From a checkpoint of a small transformer trained on Wikipedia: 58.2M parameters, a variant of Muon for these matrices.
Each number is 200 + 30 x the weight over its row's rms, rounded and kept within 0 to 999. Layers, rows and columns count from 0. The size before them is the row's rms in percent of the matrix's.

# layer 4 MLP gate, 2048x768, rms 0.0595, rows 849-921, columns 96-191
103,197,220,225,183,218,191,160,219,195,315,159,230,232,213,176,238,229,154,218,185,185,170,175,227,199,196,207,242,182,169,172,169,166,258,238,189,174,155,210,183,157,240,206,255,202,236,228,210,180,223,239,155,203,246,219,187,218,158,206,222,159,172,220,117,194,158,219,242,253,235,206,168,168,216,155,214,202,177,172,195,141,216,207,238,237,176,206,167,194,200,272,256,185,246,215,201
109,238,175,186,168,187,163,197,279,137,213,146,226,181,179,157,236,175,210,224,185,239,221,197,209,242,194,221,227,220,237,220,208,258,197,196,201,150,223,133,184,240,201,156,196,180,229,204,250,183,190,191,192,214,198,249,220,187,213,206,184,172,224,232,197,142,182,230,226,179,193,244,148,241,199,206,215,191,179,191,197,239,175,175,234,183,176,156,220,146,248,229,195,237,245,158,192
095,210,177,191,205,215,172,227,165,181,184,200,174,210,241,234,170,213,212,240,183,194,192,154,157,224,217,200,160,232,153,193,220,181,208,147,129,212,209,165,235,179,203,221,175,203,222,211,216,234,252,166,191,165,179,209,149,186,166,224,143,241,231,197,195,135,170,166,194,184,208,166,156,243,163,178,216,262,141,152,225,242,163,169,231,245,186,195,261,168,196,172,197,207,206,165,204
104,205,219,210,217,247,227,205,221,189,210,215,189,213,230,243,191,192,226,209,247,195,226,218,264,229,261,213,191,214,198,202,172,226,178,225,191,228,220,187,208,159,192,174,174,160,164,174,217,204,245,208,129,237,161,230,223,189,195,204,205,195,208,185,202,188,203,193,198,228,246,209,223,266,136,206,201,138,198,225,232,224,207,184,198,200,210,238,235,202,163,238,164,229,195,251,189
100,224,165,210,191,242,216,259,210,182,160,131,201,247,210,222,231,206,216,214,192,298,260,240,206,231,173,197,233,203,225,208,132,200,167,189,188,224,201,205,177,228,189,159,156,220,195,190,193,172,188,215,150,182,178,219,228,186,200,200,198,243,216,177,132,203,269,214,182,194,228,233,175,272,238,188,164,182,153,158,195,226,198,190,157,243,148,221,237,179,168,217,177,218,221,191,211
102,167,220,178,200,215,231,232,211,164,256,192,190,208,188,267,185,214,149,225,165,218,193,210,187,171,185,218,250,203,220,204,212,251,166,182,240,176,159,200,180,206,193,231,167,185,188,176,145,196,150,179,223,183,162,142,152,196,137,208,216,194,159,179,225,205,163,226,199,174,196,189,207,158,168,204,209,129,213,184,199,183,205,170,205,169,211,198,234,181,211,206,185,204,208,173,210
105,172,197,183,236,176,175,160,209,247,204,170,157,201,175,232,202,198,213,152,179,161,190,219,235,196,191,255,155,262,160,200,197,154,208,155,303,176,184,218,202,235,208,248,180,164,169,165,182,207,149,224,210,225,227,207,211,196,145,148,242,197,208,209,147,247,178,251,277,201,217,139,233,189,250,185,204,221,178,155,261,196,138,249,224,161,168,214,166,200,187,256,153,202,231,235,128
103,200,267,261,204,189,254,177,158,144,129,210,210,179,142,171,215,242,186,216,194,198,220,191,222,200,190,135,168,178,196,211,209,150,160,149,245,205,238,154,167,190,205,256,247,135,178,214,202,280,241,202,211,236,216,137,176,190,219,213,223,246,219,190,223,196,178,222,230,160,170,191,192,203,188,228,128,115,178,209,209,173,219,161,194,198,235,190,202,197,181,185,247,172,264,215,164
095,249,191,174,164,203,237,202,230,210,215,187,179,206,205,212,229,242,168,184,202,194,119,189,213,103,230,179,184,223,164,196,204,227,162,162,196,187,218,178,118,205,218,218,186,171,162,178,171,202,216,173,190,159,214,186,183,167,177,194,199,213,179,197,211,175,213,230,210,166,184,231,186,172,151,211,124,202,206,201,193,230,165,226,202,182,140,224,170,196,177,244,187,210,208,171,238
100,194,203,199,226,171,194,184,171,208,239,244,183,202,197,226,208,189,172,241,208,221,208,194,182,254,207,202,194,144,184,210,208,190,220,212,196,164,186,171,179,148,207,236,200,141,203,215,212,197,223,193,221,127,192,178,185,201,228,205,189,188,198,196,177,210,200,174,194,219,175,154,155,150,275,218,192,217,120,215,193,224,185,253,156,193,259,161,196,261,171,194,201,189,196,212,225
104,143,201,183,177,173,264,192,202,178,180,151,145,151,235,158,209,179,248,207,185,248,178,256,194,173,198,199,160,172,171,229,272,191,194,197,132,194,203,167,171,206,233,183,206,219,193,244,225,221,159,179,237,205,193,238,238,173,198,154,221,172,205,245,146,213,201,183,162,237,196,188,198,186,219,239,233,234,150,167,161,136,190,202,181,168,159,167,229,196,136,219,181,169,198,176,221
100,158,219,183,199,218,159,211,232,182,178,196,164,269,218,235,246,153,242,172,160,177,198,175,226,185,256,177,210,200,229,156,174,188,201,179,212,223,294,203,152,232,214,164,220,210,253,180,214,212,256,190,169,173,205,178,194,176,200,180,188,212,173,174,195,172,191,208,218,209,145,236,255,216,181,224,230,216,156,183,240,175,216,154,192,156,244,217,206,160,219,177,215,233,253,183,201
101,178,167,216,267,227,223,173,155,211,220,269,179,249,222,209,222,207,213,228,210,189,202,208,213,177,208,197,221,209,163,237,232,178,238,169,207,177,197,238,180,189,193,164,188,219,214,219,180,180,188,157,255,169,189,226,192,170,154,204,196,223,155,218,190,209,231,195,158,191,153,208,185,161,236,198,131,214,182,218,217,152,195,145,262,195,200,232,235,202,206,259,206,225,171,207,142
102,176,208,173,228,188,180,188,248,184,197,205,195,204,220,183,182,194,259,212,166,207,245,249,239,209,174,255,167,236,196,201,206,133,178,210,196,215,184,149,228,187,218,121,215,232,167,204,176,190,200,191,173,238,208,170,196,181,190,191,226,193,188,200,160,159,185,208,182,240,189,166,266,213,220,181,203,267,219,239,192,134,197,162,191,203,173,210,143,169,200,213,196,220,193,209,179
095,204,192,212,184,178,157,185,184,189,187,201,209,183,180,202,169,164,186,193,177,190,206,217,133,201,206,196,194,200,176,203,202,199,224,198,188,162,202,246,163,205,179,201,204,205,172,200,210,176,219,187,200,170,201,192,215,185,186,208,176,181,209,207,182,183,207,230,223,205,175,176,187,190,234,193,194,197,206,197,162,164,200,231,218,201,158,255,234,200,190,206,194,195,202,177,221
095,212,209,195,184,201,225,211,209,210,190,171,173,209,174,233,201,158,191,184,256,167,188,229,162,198,152,205,165,255,238,216,202,180,178,163,192,176,217,200,246,172,196,228,143,251,183,182,237,218,242,267,178,168,210,180,196,255,208,171,249,196,259,207,159,203,218,193,202,180,201,204,261,174,233,207,239,186,230,214,220,227,186,212,202,197,174,140,180,229,210,194,195,190,233,163,216
102,161,206,225,155,180,190,135,189,215,235,210,210,113,176,146,200,219,198,216,207,251,204,172,180,198,236,168,181,171,194,164,158,151,231,193,227,177,166,206,181,180,257,197,187,249,189,201,192,187,229,167,210,151,200,182,211,239,183,267,215,203,179,224,205,221,251,185,203,276,176,181,224,242,182,194,188,184,177,269,224,201,167,221,246,197,190,202,215,204,158,174,217,230,204,194,202
094,198,188,253,207,203,191,212,198,247,196,269,270,190,202,209,133,223,235,178,300,228,288,214,165,151,249,221,206,242,189,154,199,252,220,191,243,161,200,162,205,248,190,258,193,163,180,241,170,189,191,225,157,152,191,228,207,184,240,193,215,241,204,217,186,153,160,239,147,241,209,198,232,208,202,232,202,169,169,169,205,195,151,168,193,245,285,182,213,159,206,213,228,191,187,197,239
099,223,140,219,201,196,186,238,202,201,228,198,204,186,198,225,219,226,160,182,266,256,232,218,177,191,231,239,241,163,182,191,191,213,148,206,144,187,256,204,223,179,232,185,219,156,148,167,164,214,169,202,181,141,160,202,212,190,173,211,253,245,217,113,236,208,183,171,147,196,227,185,221,238,242,168,173,205,154,192,161,168,166,271,213,225,164,212,198,223,176,254,197,194,217,227,200
107,225,202,189,234,141,233,201,193,227,184,205,206,193,200,211,163,190,244,192,254,229,210,197,225,155,246,201,219,214,211,201,167,180,207,239,160,243,240,175,208,198,239,210,238,143,189,223,156,194,185,201,188,196,158,149,242,189,206,161,203,202,165,205,157,171,197,178,234,184,205,225,207,168,218,213,191,168,223,243,232,100,217,146,208,253,162,166,194,201,174,196,191,161,156,203,206
102,174,223,163,187,232,148,247,169,181,230,184,213,171,192,191,226,177,215,203,195,193,202,175,186,173,149,138,173,156,180,189,225,202,190,155,218,164,132,183,196,220,238,222,215,199,159,186,201,239,257,180,196,232,194,180,228,169,197,202,213,187,159,173,220,218,137,142,191,208,201,178,249,200,185,217,211,192,137,204,148,200,199,187,193,208,144,222,219,180,216,214,219,195,215,156,196
103,153,259,222,182,239,204,181,192,145,168,190,221,204,167,187,186,206,182,239,181,207,181,170,222,200,209,203,225,240,179,190,207,221,160,189,185,210,173,230,216,209,215,189,255,227,218,178,215,224,164,185,167,236,156,176,216,227,257,191,215,219,179,210,210,211,213,220,219,181,167,192,183,199,225,179,194,210,224,202,238,192,164,167,235,198,171,215,180,180,224,209,185,222,273,161,196
099,196,184,257,198,240,237,218,206,210,207,238,221,190,256,172,179,181,194,186,209,189,223,219,211,210,231,244,206,245,181,188,187,195,219,171,232,227,169,207,247,195,213,201,178,202,172,256,231,191,239,201,206,238,181,250,224,153,200,260,221,174,233,222,230,173,178,227,245,195,202,203,165,203,210,164,201,257,234,196,244,192,226,123,188,192,194,219,202,243,237,196,236,207,242,185,203
102,173,134,219,198,189,139,258,169,203,182,213,141,235,220,273,216,185,201,192,146,187,208,219,227,157,245,161,180,161,205,267,197,196,191,167,234,135,139,188,224,191,196,221,220,206,271,204,208,218,186,211,181,210,206,203,181,201,197,125,210,198,234,219,239,141,187,208,195,180,234,212,212,154,220,184,231,193,226,233,168,225,187,213,252,219,154,185,186,205,218,227,201,173,179,214,133
100,164,197,209,247,204,201,188,200,242,123,203,187,193,186,189,208,186,214,190,235,154,238,233,240,171,170,201,216,154,189,201,184,185,182,164,171,150,214,211,178,173,220,195,233,199,164,232,191,182,185,226,216,191,229,224,218,202,208,190,223,157,214,276,197,194,162,196,220,219,191,160,170,257,221,175,205,185,191,214,189,195,213,210,212,130,203,219,173,178,220,202,172,175,172,153,167
089,217,248,227,167,210,201,211,166,174,197,239,203,219,264,169,204,243,166,208,185,207,245,212,216,169,212,144,210,198,237,204,208,168,189,201,184,164,182,198,183,200,225,169,206,205,228,216,218,222,165,283,139,231,145,177,218,177,184,226,191,199,219,203,207,191,199,193,218,253,185,152,223,217,194,222,236,193,198,238,249,228,200,227,266,195,164,176,231,202,199,197,187,202,205,236,210
102,263,240,162,148,208,176,198,233,189,189,197,190,215,197,263,234,228,199,195,191,200,201,209,266,171,171,190,149,216,237,189,211,186,245,199,185,242,236,228,151,206,235,183,214,192,217,169,207,223,168,140,177,211,189,123,244,193,210,227,165,228,188,268,176,184,246,189,196,215,132,222,179,167,177,187,230,198,179,197,204,230,223,175,209,228,149,209,187,212,244,181,168,181,234,222,156
107,151,184,220,184,185,160,169,182,183,141,180,221,200,183,163,222,219,210,222,167,213,206,189,230,230,272,204,179,234,183,206,250,149,152,223,221,200,213,209,202,224,162,190,129,183,212,203,211,205,217,196,170,203,229,198,236,197,196,189,160,212,228,226,168,189,210,187,165,175,205,173,261,157,251,198,253,212,211,189,230,202,157,203,195,168,214,206,194,192,255,230,203,187,221,164,209
102,243,167,176,225,177,161,235,227,224,201,133,230,177,184,196,182,199,213,203,173,181,221,198,166,246,241,176,219,161,190,226,185,228,236,179,175,175,173,155,240,188,280,186,220,150,231,167,202,226,151,247,169,178,253,163,201,183,191,166,216,167,186,250,221,192,219,217,186,201,182,187,188,257,189,204,189,179,212,143,221,211,217,238,190,221,228,150,215,207,249,197,186,250,200,194,207
095,163,261,211,205,182,192,211,191,226,166,204,208,194,240,230,226,193,153,235,217,151,200,214,256,161,185,235,203,165,184,207,213,228,219,163,164,185,175,216,185,226,212,210,209,198,242,208,220,141,169,205,159,152,169,226,205,197,206,176,223,180,219,189,132,199,183,201,238,187,168,181,195,174,217,258,272,178,217,173,219,178,209,189,202,236,174,167,136,197,219,257,270,189,190,182,159
103,212,202,244,199,211,186,229,197,152,220,225,203,192,236,164,248,228,223,144,226,203,178,214,182,220,204,175,156,191,154,210,246,160,218,148,208,194,167,173,208,207,178,237,219,198,180,229,163,159,163,212,249,211,169,178,189,192,150,212,195,198,179,157,175,228,178,274,220,190,139,173,225,223,190,227,195,228,196,209,236,188,226,228,174,203,225,177,145,229,167,232,168,168,214,239,210
106,197,184,186,171,205,205,225,181,223,190,245,206,173,239,220,168,192,182,176,224,185,168,238,201,178,232,208,167,207,172,201,240,212,218,191,221,198,190,186,208,209,202,249,208,240,168,212,216,242,226,142,219,225,228,243,155,207,209,188,204,169,207,198,202,187,172,228,216,157,191,159,227,238,195,219,150,228,190,216,199,204,195,162,204,218,197,233,243,204,268,134,198,154,189,209,219
091,102,198,183,174,244,169,178,191,175,202,191,248,241,226,252,157,236,200,182,216,176,203,153,272,263,195,221,208,190,213,185,229,180,141,171,169,190,184,247,213,162,253,192,205,166,173,238,243,189,202,195,209,234,189,253,170,214,271,261,186,165,207,150,198,218,186,205,153,215,149,216,201,204,190,220,207,219,160,180,141,213,204,207,197,227,194,208,255,212,200,216,207,219,201,160,158
094,215,217,196,245,212,164,214,139,166,160,221,237,174,190,166,234,201,230,221,232,255,216,165,198,207,170,172,224,180,198,222,216,249,143,185,182,186,220,203,159,257,248,220,211,181,207,236,197,203,161,233,202,193,186,180,230,185,150,187,239,173,186,272,209,194,171,219,191,207,215,173,195,209,188,214,241,183,174,161,145,189,195,192,170,171,185,206,229,165,230,287,195,174,201,230,173
110,208,171,281,210,201,147,228,226,188,216,198,239,187,229,257,215,192,199,137,161,183,173,218,161,221,211,206,229,178,205,186,232,229,192,189,192,244,195,168,140,171,208,174,262,197,215,162,186,140,240,163,171,179,238,200,145,202,200,214,212,167,174,208,204,199,183,147,209,145,159,192,216,206,246,194,195,216,173,152,222,225,249,239,228,219,209,187,259,149,187,206,168,206,249,204,254
099,187,208,215,176,196,213,192,198,200,175,242,220,240,220,195,259,241,209,235,178,151,232,247,233,179,227,253,153,117,185,208,292,185,165,149,216,199,209,182,192,183,183,207,243,173,172,188,195,253,248,205,151,207,176,249,188,162,160,199,170,185,189,194,148,217,199,142,184,279,213,229,161,203,209,191,123,216,296,199,217,159,144,193,205,227,209,214,221,137,220,178,246,168,220,187,160
102,187,181,171,184,193,165,192,162,117,223,195,179,205,181,227,209,189,173,197,188,171,164,191,205,211,237,229,201,195,269,181,135,224,196,221,255,174,199,192,230,142,181,146,221,180,218,230,219,186,201,187,232,199,206,180,185,193,233,167,191,225,241,171,192,168,248,202,199,230,188,253,169,211,200,179,219,237,193,194,286,212,198,221,181,213,157,196,194,213,197,198,224,183,162,191,169
100,206,225,234,195,221,206,186,233,200,193,168,213,228,178,255,239,168,189,187,194,163,226,200,271,182,252,225,171,211,219,206,195,207,262,175,148,181,212,196,156,199,179,200,231,201,183,209,194,166,225,225,216,188,200,185,172,219,172,177,240,190,215,209,175,202,145,135,177,206,264,185,190,268,178,209,236,192,222,177,219,221,183,203,206,257,204,146,216,189,201,233,173,175,196,219,266
105,182,248,230,213,164,195,181,214,168,178,227,210,159,146,187,202,195,220,185,188,234,133,225,245,206,210,191,172,184,167,223,208,256,157,206,250,180,242,138,239,182,156,242,190,199,178,226,216,200,208,212,225,180,208,222,222,171,147,259,205,260,218,169,197,152,255,202,158,182,200,153,180,203,201,194,171,261,243,205,187,189,205,154,195,175,224,180,170,119,175,176,157,200,171,182,185
106,177,168,234,222,203,231,230,213,248,157,192,221,173,163,233,204,176,234,199,205,190,218,197,183,155,147,183,212,173,193,180,205,215,264,207,182,185,235,213,239,192,193,183,176,180,185,221,211,200,187,183,208,192,187,178,181,219,179,247,253,179,196,211,198,227,166,226,215,185,189,185,208,194,178,171,158,207,213,214,184,159,204,213,205,220,269,230,199,179,182,175,194,215,202,202,183
106,229,246,193,255,233,210,202,169,215,182,217,208,201,214,200,214,220,203,203,185,238,218,201,187,157,207,187,230,245,151,250,229,182,221,227,172,190,217,208,164,135,205,203,213,198,159,215,178,200,294,202,178,193,201,227,250,144,171,179,181,181,227,204,157,199,177,258,230,215,164,237,234,208,193,158,215,236,203,196,220,179,227,210,159,237,196,216,180,218,188,183,211,194,168,209,242
096,167,190,169,191,192,262,275,281,189,165,186,176,153,167,205,228,197,246,249,265,200,195,154,180,220,151,212,245,179,149,194,224,176,255,144,215,186,168,182,168,175,221,213,203,187,188,172,215,204,226,161,185,258,163,227,231,168,233,218,179,164,203,228,188,237,238,176,198,260,205,238,183,217,233,171,187,162,186,246,197,155,246,231,206,166,248,203,178,242,186,192,149,205,187,210,180
096,198,220,206,198,195,242,177,201,192,210,194,158,177,174,214,161,213,206,216,205,243,163,196,147,123,217,190,236,210,206,168,153,205,194,197,201,180,281,196,215,242,178,192,260,197,189,221,199,181,247,242,231,255,251,234,170,205,203,156,175,183,229,224,254,230,167,195,198,172,139,190,199,190,255,232,201,191,197,174,241,183,176,162,214,244,208,223,196,216,195,141,163,273,164,191,219
096,237,175,206,199,252,221,279,203,162,150,168,187,152,191,205,167,141,218,159,212,182,229,142,246,230,240,161,193,175,152,190,196,225,205,209,204,202,197,164,200,282,204,234,190,193,152,207,199,209,177,154,215,189,239,195,206,189,145,248,239,181,223,172,197,234,213,223,122,203,246,139,227,207,186,217,185,176,181,218,176,163,163,233,195,168,224,227,195,191,199,231,198,225,249,242,227
093,224,241,172,150,209,196,203,127,191,183,194,199,120,253,214,194,149,257,188,224,216,183,169,228,202,224,229,207,223,206,218,199,186,267,182,235,157,188,194,211,168,217,174,228,154,171,218,211,161,229,222,228,213,171,178,169,216,244,204,209,218,217,206,182,241,229,230,244,213,232,210,200,217,193,243,187,253,169,178,241,239,195,192,187,233,202,153,210,201,203,195,181,270,184,207,213
095,194,167,178,192,205,272,178,208,222,224,198,181,183,221,188,209,172,172,214,150,177,209,238,211,179,177,144,184,188,231,192,261,175,259,215,163,237,196,209,178,235,179,267,228,151,188,173,172,201,202,175,211,196,218,197,165,204,195,226,202,216,229,207,221,198,206,197,197,217,242,176,248,159,237,268,193,181,210,275,174,165,210,238,186,191,198,252,230,221,195,186,209,208,186,191,188
111,183,141,155,222,204,153,224,220,213,178,212,182,230,201,174,195,174,219,269,177,192,184,161,166,192,173,186,211,174,227,137,215,211,136,244,171,222,207,190,157,247,201,166,156,173,191,245,222,201,211,182,186,187,277,163,197,176,147,292,208,165,179,199,218,184,243,189,235,224,227,176,194,167,196,178,148,205,164,147,190,155,176,218,231,204,155,159,213,202,172,204,233,256,160,205,259
103,203,218,140,161,174,251,169,178,176,181,171,206,229,220,228,231,183,213,242,182,202,231,213,134,202,176,159,248,239,234,206,161,176,217,221,206,201,195,160,226,164,259,189,199,185,207,144,234,225,210,193,230,125,239,253,234,179,235,181,223,182,205,200,224,181,228,197,185,212,194,203,193,173,162,220,171,206,187,187,307,176,167,177,208,197,201,214,210,205,182,194,190,227,166,217,201
092,224,176,212,147,214,172,231,175,209,221,183,178,187,215,206,162,174,219,224,199,252,194,220,201,176,173,186,213,157,202,190,196,193,225,236,236,199,205,158,201,156,217,231,200,221,216,210,177,232,132,217,149,222,224,190,200,188,148,172,200,173,203,240,241,201,217,176,186,246,202,164,218,191,167,171,243,233,225,215,208,220,202,220,180,207,186,190,229,181,164,264,241,163,181,217,182
104,155,196,148,217,141,181,187,216,208,164,251,232,222,226,190,179,202,170,256,179,184,212,163,238,183,181,232,154,160,177,150,188,195,228,202,206,171,216,226,219,210,181,164,234,196,116,219,220,212,167,192,208,190,193,142,176,184,238,202,272,197,208,194,195,228,236,191,298,210,193,169,267,202,229,219,226,229,202,243,234,229,185,206,169,153,220,206,198,192,204,204,246,164,303,182,187
094,199,185,204,211,207,168,159,184,254,182,232,251,193,195,283,180,228,166,194,196,236,195,170,152,202,240,223,249,201,212,222,202,243,209,221,150,170,211,160,195,254,239,213,232,200,173,192,183,173,194,207,215,201,257,184,192,220,218,132,217,210,274,160,212,186,172,192,252,228,190,221,204,200,194,246,178,231,237,193,141,231,218,214,190,193,215,224,207,246,200,125,201,238,241,154,211
106,142,154,152,241,220,130,240,181,235,244,179,219,178,180,212,212,193,216,203,271,219,205,186,150,178,163,200,236,180,169,185,207,186,202,185,204,190,208,184,198,184,158,174,193,231,251,237,166,181,187,234,167,211,300,134,198,197,233,207,200,253,190,185,184,185,216,137,265,207,204,211,191,164,201,233,202,242,188,197,197,188,168,230,131,139,218,174,193,178,194,241,174,211,252,195,165
095,184,227,228,242,186,208,224,156,171,205,249,201,232,240,167,155,163,200,224,180,223,155,194,197,156,215,240,207,227,223,216,188,202,206,214,211,168,230,166,202,165,190,198,177,174,199,189,145,188,228,236,183,213,243,216,182,164,273,197,200,208,223,188,247,173,195,199,166,243,164,206,208,248,197,210,187,189,178,142,215,234,196,182,242,240,171,206,179,183,201,151,180,260,161,229,192
105,217,200,248,236,176,195,220,195,257,203,169,220,229,185,242,237,221,259,171,152,157,172,256,258,170,193,185,196,186,249,194,248,236,207,230,209,248,172,194,141,211,217,181,183,206,155,197,199,185,232,238,172,163,244,253,160,180,213,213,252,229,180,246,178,196,211,221,252,246,217,163,184,232,149,229,181,181,177,224,169,157,247,182,246,234,251,160,233,234,250,182,199,179,208,221,158
098,294,159,207,205,198,193,181,203,194,174,215,230,168,284,249,212,218,223,161,179,165,195,220,189,226,218,192,226,217,225,199,251,215,196,187,171,177,168,221,166,241,224,154,212,240,163,164,201,208,206,171,182,190,173,175,180,223,176,179,218,190,250,227,213,177,205,159,158,190,169,203,209,212,211,256,163,154,180,166,249,161,118,202,183,157,188,211,241,180,243,202,223,182,211,242,193
102,211,281,170,186,230,222,144,206,250,219,265,153,189,201,176,151,191,134,205,231,213,238,195,190,196,228,207,218,152,237,126,215,223,232,186,219,193,144,192,179,188,171,155,214,200,225,243,214,177,162,243,211,194,253,203,158,239,195,219,157,275,199,149,227,223,199,195,168,177,186,220,226,214,197,216,167,211,156,191,204,164,212,239,202,178,214,230,213,225,162,205,164,219,231,227,181
097,225,218,192,166,168,203,208,178,159,156,208,215,176,216,229,233,216,213,185,192,186,140,196,176,246,193,171,219,174,197,192,196,207,218,171,177,145,215,194,262,175,136,190,181,210,252,214,218,205,190,197,199,192,194,182,223,196,212,181,197,167,202,224,180,186,152,207,223,185,209,173,251,183,183,173,207,204,147,165,218,237,160,228,141,250,212,155,206,135,238,189,263,220,246,208,247
105,226,184,222,216,237,203,185,246,162,170,213,173,175,207,206,171,193,218,230,233,209,211,195,178,194,219,203,190,195,212,208,197,177,212,201,220,215,163,156,172,165,189,183,189,233,170,192,182,216,183,180,202,222,195,147,233,197,195,279,220,226,218,112,174,243,275,184,236,182,239,199,236,201,171,213,179,165,168,184,113,173,225,215,250,180,259,224,198,217,251,232,176,222,185,214,197
101,243,137,204,195,178,245,223,210,242,248,204,138,217,179,189,227,212,209,181,203,165,224,198,173,203,134,203,209,219,236,204,204,250,233,204,201,158,170,157,211,203,225,213,145,183,190,252,238,183,200,245,224,127,202,193,217,237,217,230,258,192,182,230,232,156,231,161,199,179,229,220,177,211,199,128,193,154,139,178,227,219,219,181,222,212,239,205,247,206,248,206,211,186,173,249,196
095,188,221,229,218,179,238,196,196,234,156,211,206,167,206,226,223,210,162,191,188,173,202,211,222,172,157,221,159,183,208,176,260,198,241,200,258,202,230,168,187,249,204,225,218,214,221,199,200,184,187,207,199,210,257,181,193,197,176,191,202,213,175,162,223,227,246,246,183,167,189,234,205,247,241,248,166,177,181,137,151,235,244,218,200,183,196,185,156,176,161,206,184,197,186,193,182
103,221,217,200,219,218,278,181,198,230,245,242,246,209,273,211,161,209,214,207,183,221,143,201,251,227,169,303,215,231,180,230,213,172,231,239,228,223,248,203,212,198,216,241,166,146,180,184,193,171,177,269,193,198,231,160,214,183,239,163,268,155,234,170,165,175,189,202,254,181,160,173,220,187,200,226,129,210,201,248,198,162,162,163,232,197,181,233,151,175,292,219,242,225,195,197,192
102,175,178,170,131,176,184,232,124,186,141,200,217,181,234,178,234,203,211,250,165,143,128,203,190,265,210,271,189,207,239,215,147,301,219,168,187,172,253,157,178,210,250,194,192,185,256,245,192,194,196,227,195,246,180,174,214,189,279,206,224,231,210,223,211,209,208,234,161,158,155,190,200,199,212,224,220,244,223,180,230,166,188,195,246,168,245,255,224,180,185,165,200,244,175,197,223
102,189,255,261,176,227,180,193,202,172,214,189,164,239,148,212,194,238,175,226,205,198,252,173,180,196,171,229,177,227,214,200,205,175,152,114,188,173,197,243,180,203,166,197,177,142,200,230,244,182,190,187,207,204,183,220,208,134,207,191,207,188,193,218,183,215,185,194,182,186,170,265,198,229,280,151,221,173,200,172,195,231,211,215,188,204,147,169,203,181,135,208,221,184,291,222,261
103,200,182,201,168,231,213,189,229,199,181,156,188,187,148,262,193,209,187,213,197,236,134,206,249,164,198,210,221,196,177,205,188,157,201,187,206,206,254,165,207,210,258,202,253,173,209,169,192,253,209,163,151,215,172,236,192,211,220,130,231,180,180,219,200,207,192,148,165,210,197,218,205,240,193,179,267,186,188,194,221,223,178,170,226,285,224,192,186,195,201,183,173,147,194,168,179
101,177,234,165,138,205,158,204,244,199,188,206,191,182,186,204,198,183,205,190,198,236,211,179,161,236,173,211,196,182,200,163,182,214,164,211,219,192,215,227,178,229,158,168,171,234,221,205,182,201,217,232,183,192,201,212,203,167,228,128,187,211,297,224,185,213,232,262,223,189,196,229,206,205,222,140,242,227,211,214,212,164,214,164,255,213,229,229,215,223,217,174,182,140,207,152,219
108,212,247,198,186,247,181,254,244,168,154,227,198,169,217,241,151,199,209,184,171,278,132,225,269,152,186,181,205,183,193,177,164,204,161,256,210,261,186,96,178,208,198,210,224,184,235,192,208,233,214,254,207,182,199,163,224,224,194,222,185,219,203,204,187,201,256,181,162,192,215,260,252,242,223,224,223,188,175,199,243,185,248,205,159,197,222,188,236,238,179,214,210,182,201,228,177
102,206,229,238,219,207,197,237,204,256,282,169,201,205,233,206,228,206,189,229,232,152,216,192,228,216,265,179,192,154,176,179,201,201,185,215,275,185,179,162,173,203,220,233,190,169,190,258,166,180,209,178,197,215,187,184,280,225,246,171,180,178,203,226,199,136,214,201,143,189,189,213,191,209,225,165,169,187,162,182,231,244,175,247,170,186,214,151,186,211,152,185,201,285,209,181,254
098,184,173,171,167,181,223,99,216,217,219,199,199,238,203,219,269,153,208,202,205,236,204,222,204,190,217,179,187,223,193,177,221,220,228,221,200,199,182,242,261,263,223,181,192,169,197,191,234,197,223,176,224,195,212,199,190,210,216,192,172,176,145,188,197,235,176,214,221,207,245,193,216,253,154,206,228,275,195,180,194,222,243,152,164,205,178,231,222,200,160,175,245,132,161,211,232
098,183,197,238,179,218,225,175,178,163,162,269,161,200,170,183,212,134,208,199,229,174,213,183,240,156,260,160,234,162,213,169,215,167,193,209,151,154,186,179,169,230,164,122,212,237,171,170,231,216,200,190,148,215,213,176,196,222,238,192,174,219,200,148,195,136,206,158,245,221,182,221,208,209,181,185,170,157,213,221,219,206,182,189,204,231,203,192,226,141,172,220,192,172,199,188,243
098,196,178,229,209,216,240,223,246,146,183,196,209,217,182,236,207,180,193,195,232,161,238,182,153,217,228,170,211,201,209,202,230,224,161,196,210,208,217,178,148,201,154,206,153,163,221,189,164,188,136,238,164,239,240,234,217,227,224,195,241,207,191,215,170,191,177,232,238,243,170,206,182,119,217,223,200,138,181,183,191,195,186,174,259,178,157,203,156,163,219,237,172,134,220,183,164
099,187,169,204,197,156,230,159,166,232,182,182,202,221,202,212,189,208,190,196,176,225,239,191,159,157,222,197,206,176,143,187,175,233,190,193,209,199,186,186,159,220,220,224,156,240,184,215,148,177,202,202,188,220,247,205,142,209,204,171,243,146,222,225,253,219,231,212,188,171,176,200,253,223,185,214,179,209,203,177,216,223,192,162,245,216,251,214,137,152,164,167,245,227,164,238,176
107,182,163,154,182,222,204,170,219,222,155,189,248,156,185,199,205,229,254,225,200,273,183,225,234,208,150,240,163,186,213,155,185,215,181,235,178,224,177,182,118,221,170,246,225,212,167,172,235,185,205,165,257,182,211,188,256,225,227,214,195,260,229,183,198,202,179,166,184,165,168,200,213,252,215,184,176,172,218,218,207,245,195,211,199,170,172,231,175,170,236,233,176,149,180,190,243
097,236,196,230,160,174,237,211,184,192,159,197,156,207,236,215,227,220,220,185,192,211,134,222,178,236,224,215,199,215,154,167,166,218,211,221,259,209,198,173,226,214,231,176,175,192,147,222,208,226,240,207,199,237,222,193,156,221,180,222,239,203,257,222,140,212,211,255,227,154,250,170,229,195,187,193,214,183,206,243,199,131,201,184,239,253,185,177,181,267,179,165,220,162,218,197,223